Part of a small language model's weights.
Architecture: LayerNorm before each block, tied embeddings.
Training: a variant of SOAP for these matrices, 4285 steps.
Each number is 200 + 30 x the weight over its row's rms, rounded and kept within 0 to 999. Layers, rows and columns count from 0. The size before them is the row's rms in percent of the matrix's.

# layer 11 MLP up, 256x64, rms 0.181, rows 0-50, columns 0-63
103,250,204,211,225,192,158,248,181,193,235,222,185,229,221,254,226,212,189,223,198,210,187,205,180,243,238,172,199,226,164,211,129,209,273,194,222,185,198,223,200,202,235,211,193,181,206,205,187,190,239,257,200,299,154,220,206,206,166,201,187,212,170,243,194
089,208,173,200,192,184,207,190,228,221,176,179,211,206,179,213,241,266,214,198,208,211,175,180,233,198,234,208,268,214,254,201,174,256,194,215,224,181,189,224,175,187,167,199,154,189,169,214,235,238,222,242,252,230,171,160,136,179,207,163,152,164,253,241,207
100,233,268,174,190,243,194,127,183,182,168,190,258,136,200,203,166,224,238,104,150,214,243,195,216,216,200,204,252,193,211,194,214,166,197,195,213,202,228,190,219,217,167,216,197,194,182,227,212,202,188,202,167,212,184,183,186,205,259,202,184,241,216,179,187
104,192,205,157,181,182,172,232,233,159,205,192,224,176,218,171,197,209,191,226,178,188,166,228,155,181,219,226,164,208,164,203,200,143,140,220,168,209,209,201,170,178,192,225,261,191,201,140,159,203,120,190,192,221,228,248,210,240,223,164,213,211,182,258,166
098,142,145,223,193,197,242,179,210,219,207,180,202,239,161,209,159,145,195,224,235,231,160,181,209,158,228,223,202,206,200,193,219,216,191,184,263,110,167,199,174,203,153,200,176,220,237,179,187,233,213,193,219,218,208,206,160,246,245,184,163,185,183,184,162
100,193,201,166,207,212,173,191,169,247,248,193,184,236,207,209,124,193,221,188,173,269,216,187,134,203,210,277,170,219,189,202,225,200,175,203,228,187,182,188,154,219,201,233,177,229,241,201,235,216,194,208,160,239,253,161,159,197,253,213,210,210,206,192,173
097,176,197,191,196,183,174,196,188,191,185,252,221,158,248,181,238,202,217,165,181,226,180,232,189,170,233,239,193,177,208,218,185,232,231,231,190,235,255,160,195,163,213,283,212,191,174,190,176,195,266,222,166,230,155,226,241,242,228,234,209,171,194,150,209
094,181,209,171,160,240,204,196,214,203,222,256,197,179,250,163,180,189,194,176,197,165,156,236,237,149,204,198,207,224,200,195,219,208,167,256,202,187,209,237,189,209,174,187,212,236,188,214,207,214,259,236,230,237,219,286,237,189,208,172,217,274,237,230,217
102,223,190,208,181,172,143,205,168,181,185,185,231,225,242,190,247,192,206,198,221,177,206,185,206,247,183,234,156,183,192,175,138,191,195,213,161,229,200,246,235,127,184,181,177,153,221,176,191,242,213,225,240,177,170,282,246,183,191,211,193,202,161,171,213
088,256,203,160,250,169,200,204,194,202,228,165,252,149,203,176,234,193,198,226,225,216,198,195,174,185,243,155,192,159,210,179,225,187,160,176,218,221,283,147,203,228,201,181,231,181,175,188,221,156,192,186,219,250,231,238,223,214,188,238,151,163,204,190,232
106,224,251,165,196,174,220,183,195,206,161,169,231,176,235,217,175,246,211,223,199,178,205,166,205,191,208,193,190,209,197,192,172,220,235,146,174,172,235,213,269,134,188,263,209,185,153,215,182,175,120,194,205,240,191,211,200,176,205,187,230,211,138,161,195
104,199,233,205,188,179,155,192,182,233,162,197,230,224,183,174,226,179,179,261,222,209,182,176,142,206,229,210,156,161,211,216,205,207,167,197,149,214,220,183,137,187,205,184,201,191,227,219,194,185,258,202,203,165,248,233,282,248,203,195,202,180,196,274,187
102,183,203,176,185,145,244,153,181,235,231,254,250,175,220,234,195,201,203,182,161,215,167,178,193,250,182,181,218,187,203,177,183,218,212,213,178,230,223,169,199,169,195,218,222,201,214,173,162,230,251,204,146,140,188,196,262,159,228,210,228,241,228,160,241
094,226,200,138,222,205,169,234,251,204,218,239,231,189,189,231,190,168,130,148,248,195,260,229,181,175,208,172,203,229,206,248,182,222,185,227,214,156,175,221,194,222,208,213,211,184,122,207,244,173,208,178,200,207,209,216,246,246,173,237,185,203,203,221,180
095,185,210,191,149,194,190,154,242,181,176,200,234,212,210,208,154,206,208,253,225,195,233,221,203,228,170,239,195,180,186,249,168,209,178,191,173,182,234,225,230,165,203,207,194,207,243,247,215,188,127,213,218,212,218,253,166,176,220,265,226,218,224,272,236
094,173,170,166,172,185,167,244,212,200,210,201,234,190,193,225,220,224,241,205,140,223,161,161,259,201,223,168,222,250,209,209,231,204,194,169,203,175,226,231,205,185,153,238,182,209,187,179,121,224,220,192,264,133,246,210,211,169,197,186,168,210,212,228,206
099,176,267,222,206,198,217,220,221,156,235,223,224,171,200,226,205,218,170,151,227,225,250,183,179,215,227,191,160,194,195,209,201,139,185,198,228,152,220,240,196,164,210,189,169,213,183,155,206,132,215,211,210,240,182,254,147,214,181,229,157,181,213,156,159
101,191,193,168,209,198,223,172,207,180,205,172,266,210,155,255,172,172,199,213,198,224,217,193,192,231,195,157,190,230,211,235,222,227,250,172,191,147,234,195,218,214,169,165,180,232,235,178,183,222,205,170,179,229,124,162,117,206,187,210,215,203,206,210,263
093,178,212,158,229,139,178,170,196,224,180,258,236,226,243,207,212,218,219,143,195,230,166,169,174,237,138,217,224,246,217,238,232,215,233,190,246,216,170,194,181,224,188,236,228,221,198,196,280,197,166,179,208,213,205,160,231,178,199,221,189,204,179,167,217
096,165,196,197,150,196,190,183,177,216,159,185,235,220,159,202,190,160,214,281,263,181,204,209,221,235,224,226,209,226,198,187,203,180,171,202,225,235,182,140,209,173,133,192,247,191,171,258,213,164,193,247,190,204,193,217,174,211,252,189,172,149,208,225,192
108,176,168,253,175,197,194,185,227,145,192,201,274,172,204,159,187,204,228,268,142,201,178,206,161,199,232,188,189,193,192,144,195,262,145,192,227,193,252,134,156,166,181,186,197,214,214,221,189,193,217,220,225,195,187,178,201,196,235,164,186,224,193,190,192
101,189,204,218,249,148,159,231,209,219,163,238,191,241,130,211,169,106,208,180,209,242,192,202,240,220,151,233,190,143,176,216,170,222,178,218,206,166,236,185,158,188,193,206,189,234,232,208,232,233,196,164,163,230,182,211,217,221,209,210,231,195,203,199,188
099,187,206,220,202,194,235,201,234,221,236,251,206,264,251,265,240,180,184,236,228,240,245,147,177,185,207,207,217,232,206,193,174,243,215,233,213,218,196,171,206,214,185,234,221,230,191,209,244,144,165,242,199,239,181,185,242,201,153,248,218,175,205,214,184
102,239,208,214,178,186,217,181,168,214,269,201,211,186,184,202,207,226,190,187,179,263,232,168,190,224,239,201,203,228,209,155,208,178,161,248,164,192,190,191,202,197,184,195,164,207,200,211,230,181,226,266,189,252,192,219,206,125,244,191,215,165,282,234,235
091,133,179,215,252,230,182,192,152,225,209,245,231,219,215,190,191,206,201,208,172,182,160,268,208,210,240,225,157,212,201,196,155,194,151,220,256,220,197,185,198,178,179,224,202,214,221,159,170,177,197,240,176,260,176,194,230,229,143,229,196,190,251,177,222
105,176,246,242,265,215,187,177,179,203,134,186,227,173,207,219,222,158,219,195,223,216,245,162,191,245,206,203,255,193,220,185,227,245,215,215,184,144,244,244,200,242,201,227,175,221,182,197,207,259,162,207,221,232,174,180,201,172,150,177,220,168,182,192,172
092,201,235,215,187,163,180,195,183,256,254,215,175,163,239,202,185,202,178,217,230,175,230,217,228,215,192,189,220,197,283,198,185,169,222,197,208,140,198,172,138,207,235,177,202,203,219,189,145,241,140,175,224,182,224,206,260,238,184,229,151,216,192,185,211
112,221,210,191,145,185,209,196,175,220,191,216,220,251,222,174,181,210,235,187,250,224,222,177,266,253,168,193,225,178,194,210,128,241,197,219,177,180,230,206,266,204,238,182,201,190,211,171,205,184,240,182,160,161,223,221,200,209,199,123,215,216,243,220,160
097,234,198,159,190,134,200,189,216,195,199,167,271,244,232,168,237,214,214,207,184,246,230,162,202,233,202,210,233,175,253,257,188,196,150,269,206,237,208,228,179,185,195,188,240,181,185,233,180,191,169,174,203,184,140,214,211,230,215,251,195,187,198,217,205
094,148,180,171,150,191,193,208,143,222,221,243,206,178,203,214,217,174,211,162,150,143,191,218,218,192,181,197,189,207,248,177,218,168,246,155,156,205,237,180,212,185,214,221,231,181,229,170,236,211,161,242,225,185,249,228,219,211,171,212,154,191,193,265,240
102,207,168,225,181,250,148,209,207,147,190,189,217,184,178,208,233,229,226,141,214,211,188,175,251,206,217,240,227,231,193,210,205,202,240,213,155,197,237,199,170,181,140,207,215,125,217,232,150,234,193,192,274,199,180,205,182,258,190,199,184,218,216,222,180
099,207,224,160,138,228,176,174,207,216,218,215,201,183,223,201,185,193,232,188,232,199,221,238,123,223,181,247,225,227,220,131,166,156,173,200,252,178,219,203,194,198,196,166,152,167,201,151,201,225,203,168,137,190,232,192,218,178,235,139,188,218,205,200,179
101,241,179,154,177,219,160,219,245,163,140,236,211,174,173,209,196,223,235,237,220,202,190,173,235,211,218,167,148,224,181,240,188,211,96,253,208,189,187,158,196,196,203,171,231,219,184,206,189,223,150,226,218,166,159,200,211,181,197,222,233,193,200,224,192
102,198,250,172,250,208,196,166,221,202,173,191,237,164,225,189,217,183,242,237,249,212,234,205,224,186,229,160,151,230,246,146,188,197,194,194,232,179,206,226,231,233,206,137,188,174,235,201,158,222,159,199,217,220,203,224,195,165,177,225,113,211,221,201,176
099,169,214,163,216,278,218,160,215,214,217,183,238,215,189,201,171,190,195,238,166,252,203,173,188,266,182,204,203,218,225,259,168,194,236,192,209,219,210,220,230,120,181,210,179,162,224,238,202,204,197,229,215,193,173,156,207,164,127,226,226,230,194,199,198
098,195,212,160,191,227,211,270,176,208,188,214,227,152,216,168,164,209,171,221,197,241,179,193,206,172,221,227,195,221,164,180,129,217,242,217,199,174,163,263,232,194,203,244,176,194,216,135,196,223,161,235,154,227,235,201,216,176,192,163,172,252,173,208,181
098,223,180,162,159,225,200,145,205,242,261,158,198,181,163,229,161,202,211,169,171,133,202,212,191,162,181,220,222,204,198,242,203,177,196,212,186,158,168,197,202,183,272,173,214,140,197,199,198,204,203,214,253,265,199,222,248,245,211,198,182,213,200,170,214
084,203,162,170,201,156,148,173,163,160,236,202,212,210,244,205,175,212,225,183,217,230,189,195,228,221,203,189,242,197,270,197,193,239,201,218,214,258,200,245,200,205,200,171,263,194,258,200,215,142,164,240,205,180,153,227,223,196,198,159,167,236,215,236,176
090,188,188,194,209,233,241,151,218,239,224,209,224,235,232,228,176,236,228,213,220,203,194,196,211,204,218,267,245,199,185,196,138,204,200,213,240,194,170,203,250,172,157,249,147,196,247,226,151,263,179,216,225,245,204,195,217,211,184,213,156,149,200,196,224
100,169,152,211,223,163,239,199,139,231,214,221,227,254,202,168,224,183,229,180,174,200,222,191,201,228,189,249,187,190,234,214,194,215,154,235,234,205,239,211,198,211,155,174,200,194,137,188,205,180,209,228,195,230,190,125,205,253,168,124,187,227,182,195,212
106,184,158,186,201,192,208,254,208,132,267,182,169,145,165,191,250,203,191,167,174,224,237,130,204,207,195,162,182,175,195,203,175,202,189,246,232,258,202,159,187,222,162,218,189,237,204,153,188,173,212,217,219,205,139,226,203,199,206,229,210,222,188,230,211
103,160,223,174,153,224,219,152,146,162,187,221,232,208,252,209,228,206,217,207,153,124,191,193,179,195,229,232,175,210,186,237,226,200,165,238,241,232,180,187,217,209,175,209,184,243,231,252,172,219,163,192,203,231,168,238,219,192,172,208,161,201,242,160,233
099,216,189,196,124,164,174,233,199,214,218,169,151,192,227,243,214,203,219,236,207,198,189,157,258,225,161,210,218,161,201,200,213,178,214,222,173,177,139,218,217,212,216,217,194,166,242,161,167,233,216,210,279,232,225,272,188,209,221,197,199,235,196,230,187
104,196,190,219,240,205,255,206,183,185,187,162,220,224,197,192,200,229,224,153,199,214,183,203,191,202,168,189,211,199,145,234,210,246,182,229,226,246,175,152,207,189,190,163,155,141,228,217,162,195,210,197,192,227,152,221,271,277,223,194,156,181,228,252,196
095,162,249,157,277,175,185,216,157,203,164,139,185,155,201,177,211,203,204,164,165,259,208,219,169,234,171,214,262,247,224,190,225,240,210,192,228,192,213,220,252,200,167,214,193,160,158,171,189,173,224,200,198,218,222,150,192,193,232,196,202,221,219,200,203
104,203,191,206,210,231,205,202,153,214,200,222,169,217,172,173,171,237,236,180,210,232,244,196,213,230,232,177,171,191,249,218,126,230,175,202,261,156,161,212,196,226,196,223,190,228,227,213,256,165,114,185,181,176,170,192,200,198,217,240,182,217,197,180,141
099,171,226,221,174,197,218,172,260,220,179,169,241,241,228,181,183,165,157,139,241,189,221,218,175,205,144,221,219,204,202,186,211,211,200,233,158,207,221,153,208,216,219,152,178,174,148,214,249,239,229,204,229,201,192,216,241,206,248,149,224,220,219,241,167
117,192,209,159,255,194,184,148,121,182,227,205,245,184,204,187,210,225,213,201,144,259,151,194,251,227,168,171,148,182,185,162,190,231,212,206,143,194,200,147,191,224,197,201,219,257,187,222,214,190,222,205,185,184,197,206,185,187,256,243,183,224,196,183,201
108,190,148,150,147,210,162,277,202,199,159,202,178,155,219,186,233,162,217,168,211,208,199,208,212,244,196,254,223,189,228,159,192,184,188,275,176,219,189,189,167,188,217,155,199,207,160,180,176,203,215,207,211,169,202,202,241,162,206,213,226,226,262,234,178
103,238,193,182,222,266,221,204,202,230,220,169,181,175,253,160,220,200,164,152,191,262,162,199,223,214,187,207,209,217,173,214,182,174,233,238,186,225,195,208,230,202,224,155,170,150,179,220,213,207,187,220,193,204,233,228,223,153,219,157,195,291,238,176,168
111,185,179,211,209,199,223,183,199,235,225,189,185,239,199,190,147,207,242,132,119,241,235,171,195,195,194,214,278,242,236,226,167,156,175,186,192,171,223,218,198,217,132,194,185,200,228,236,165,177,150,176,183,206,172,244,218,222,208,215,191,214,208,181,194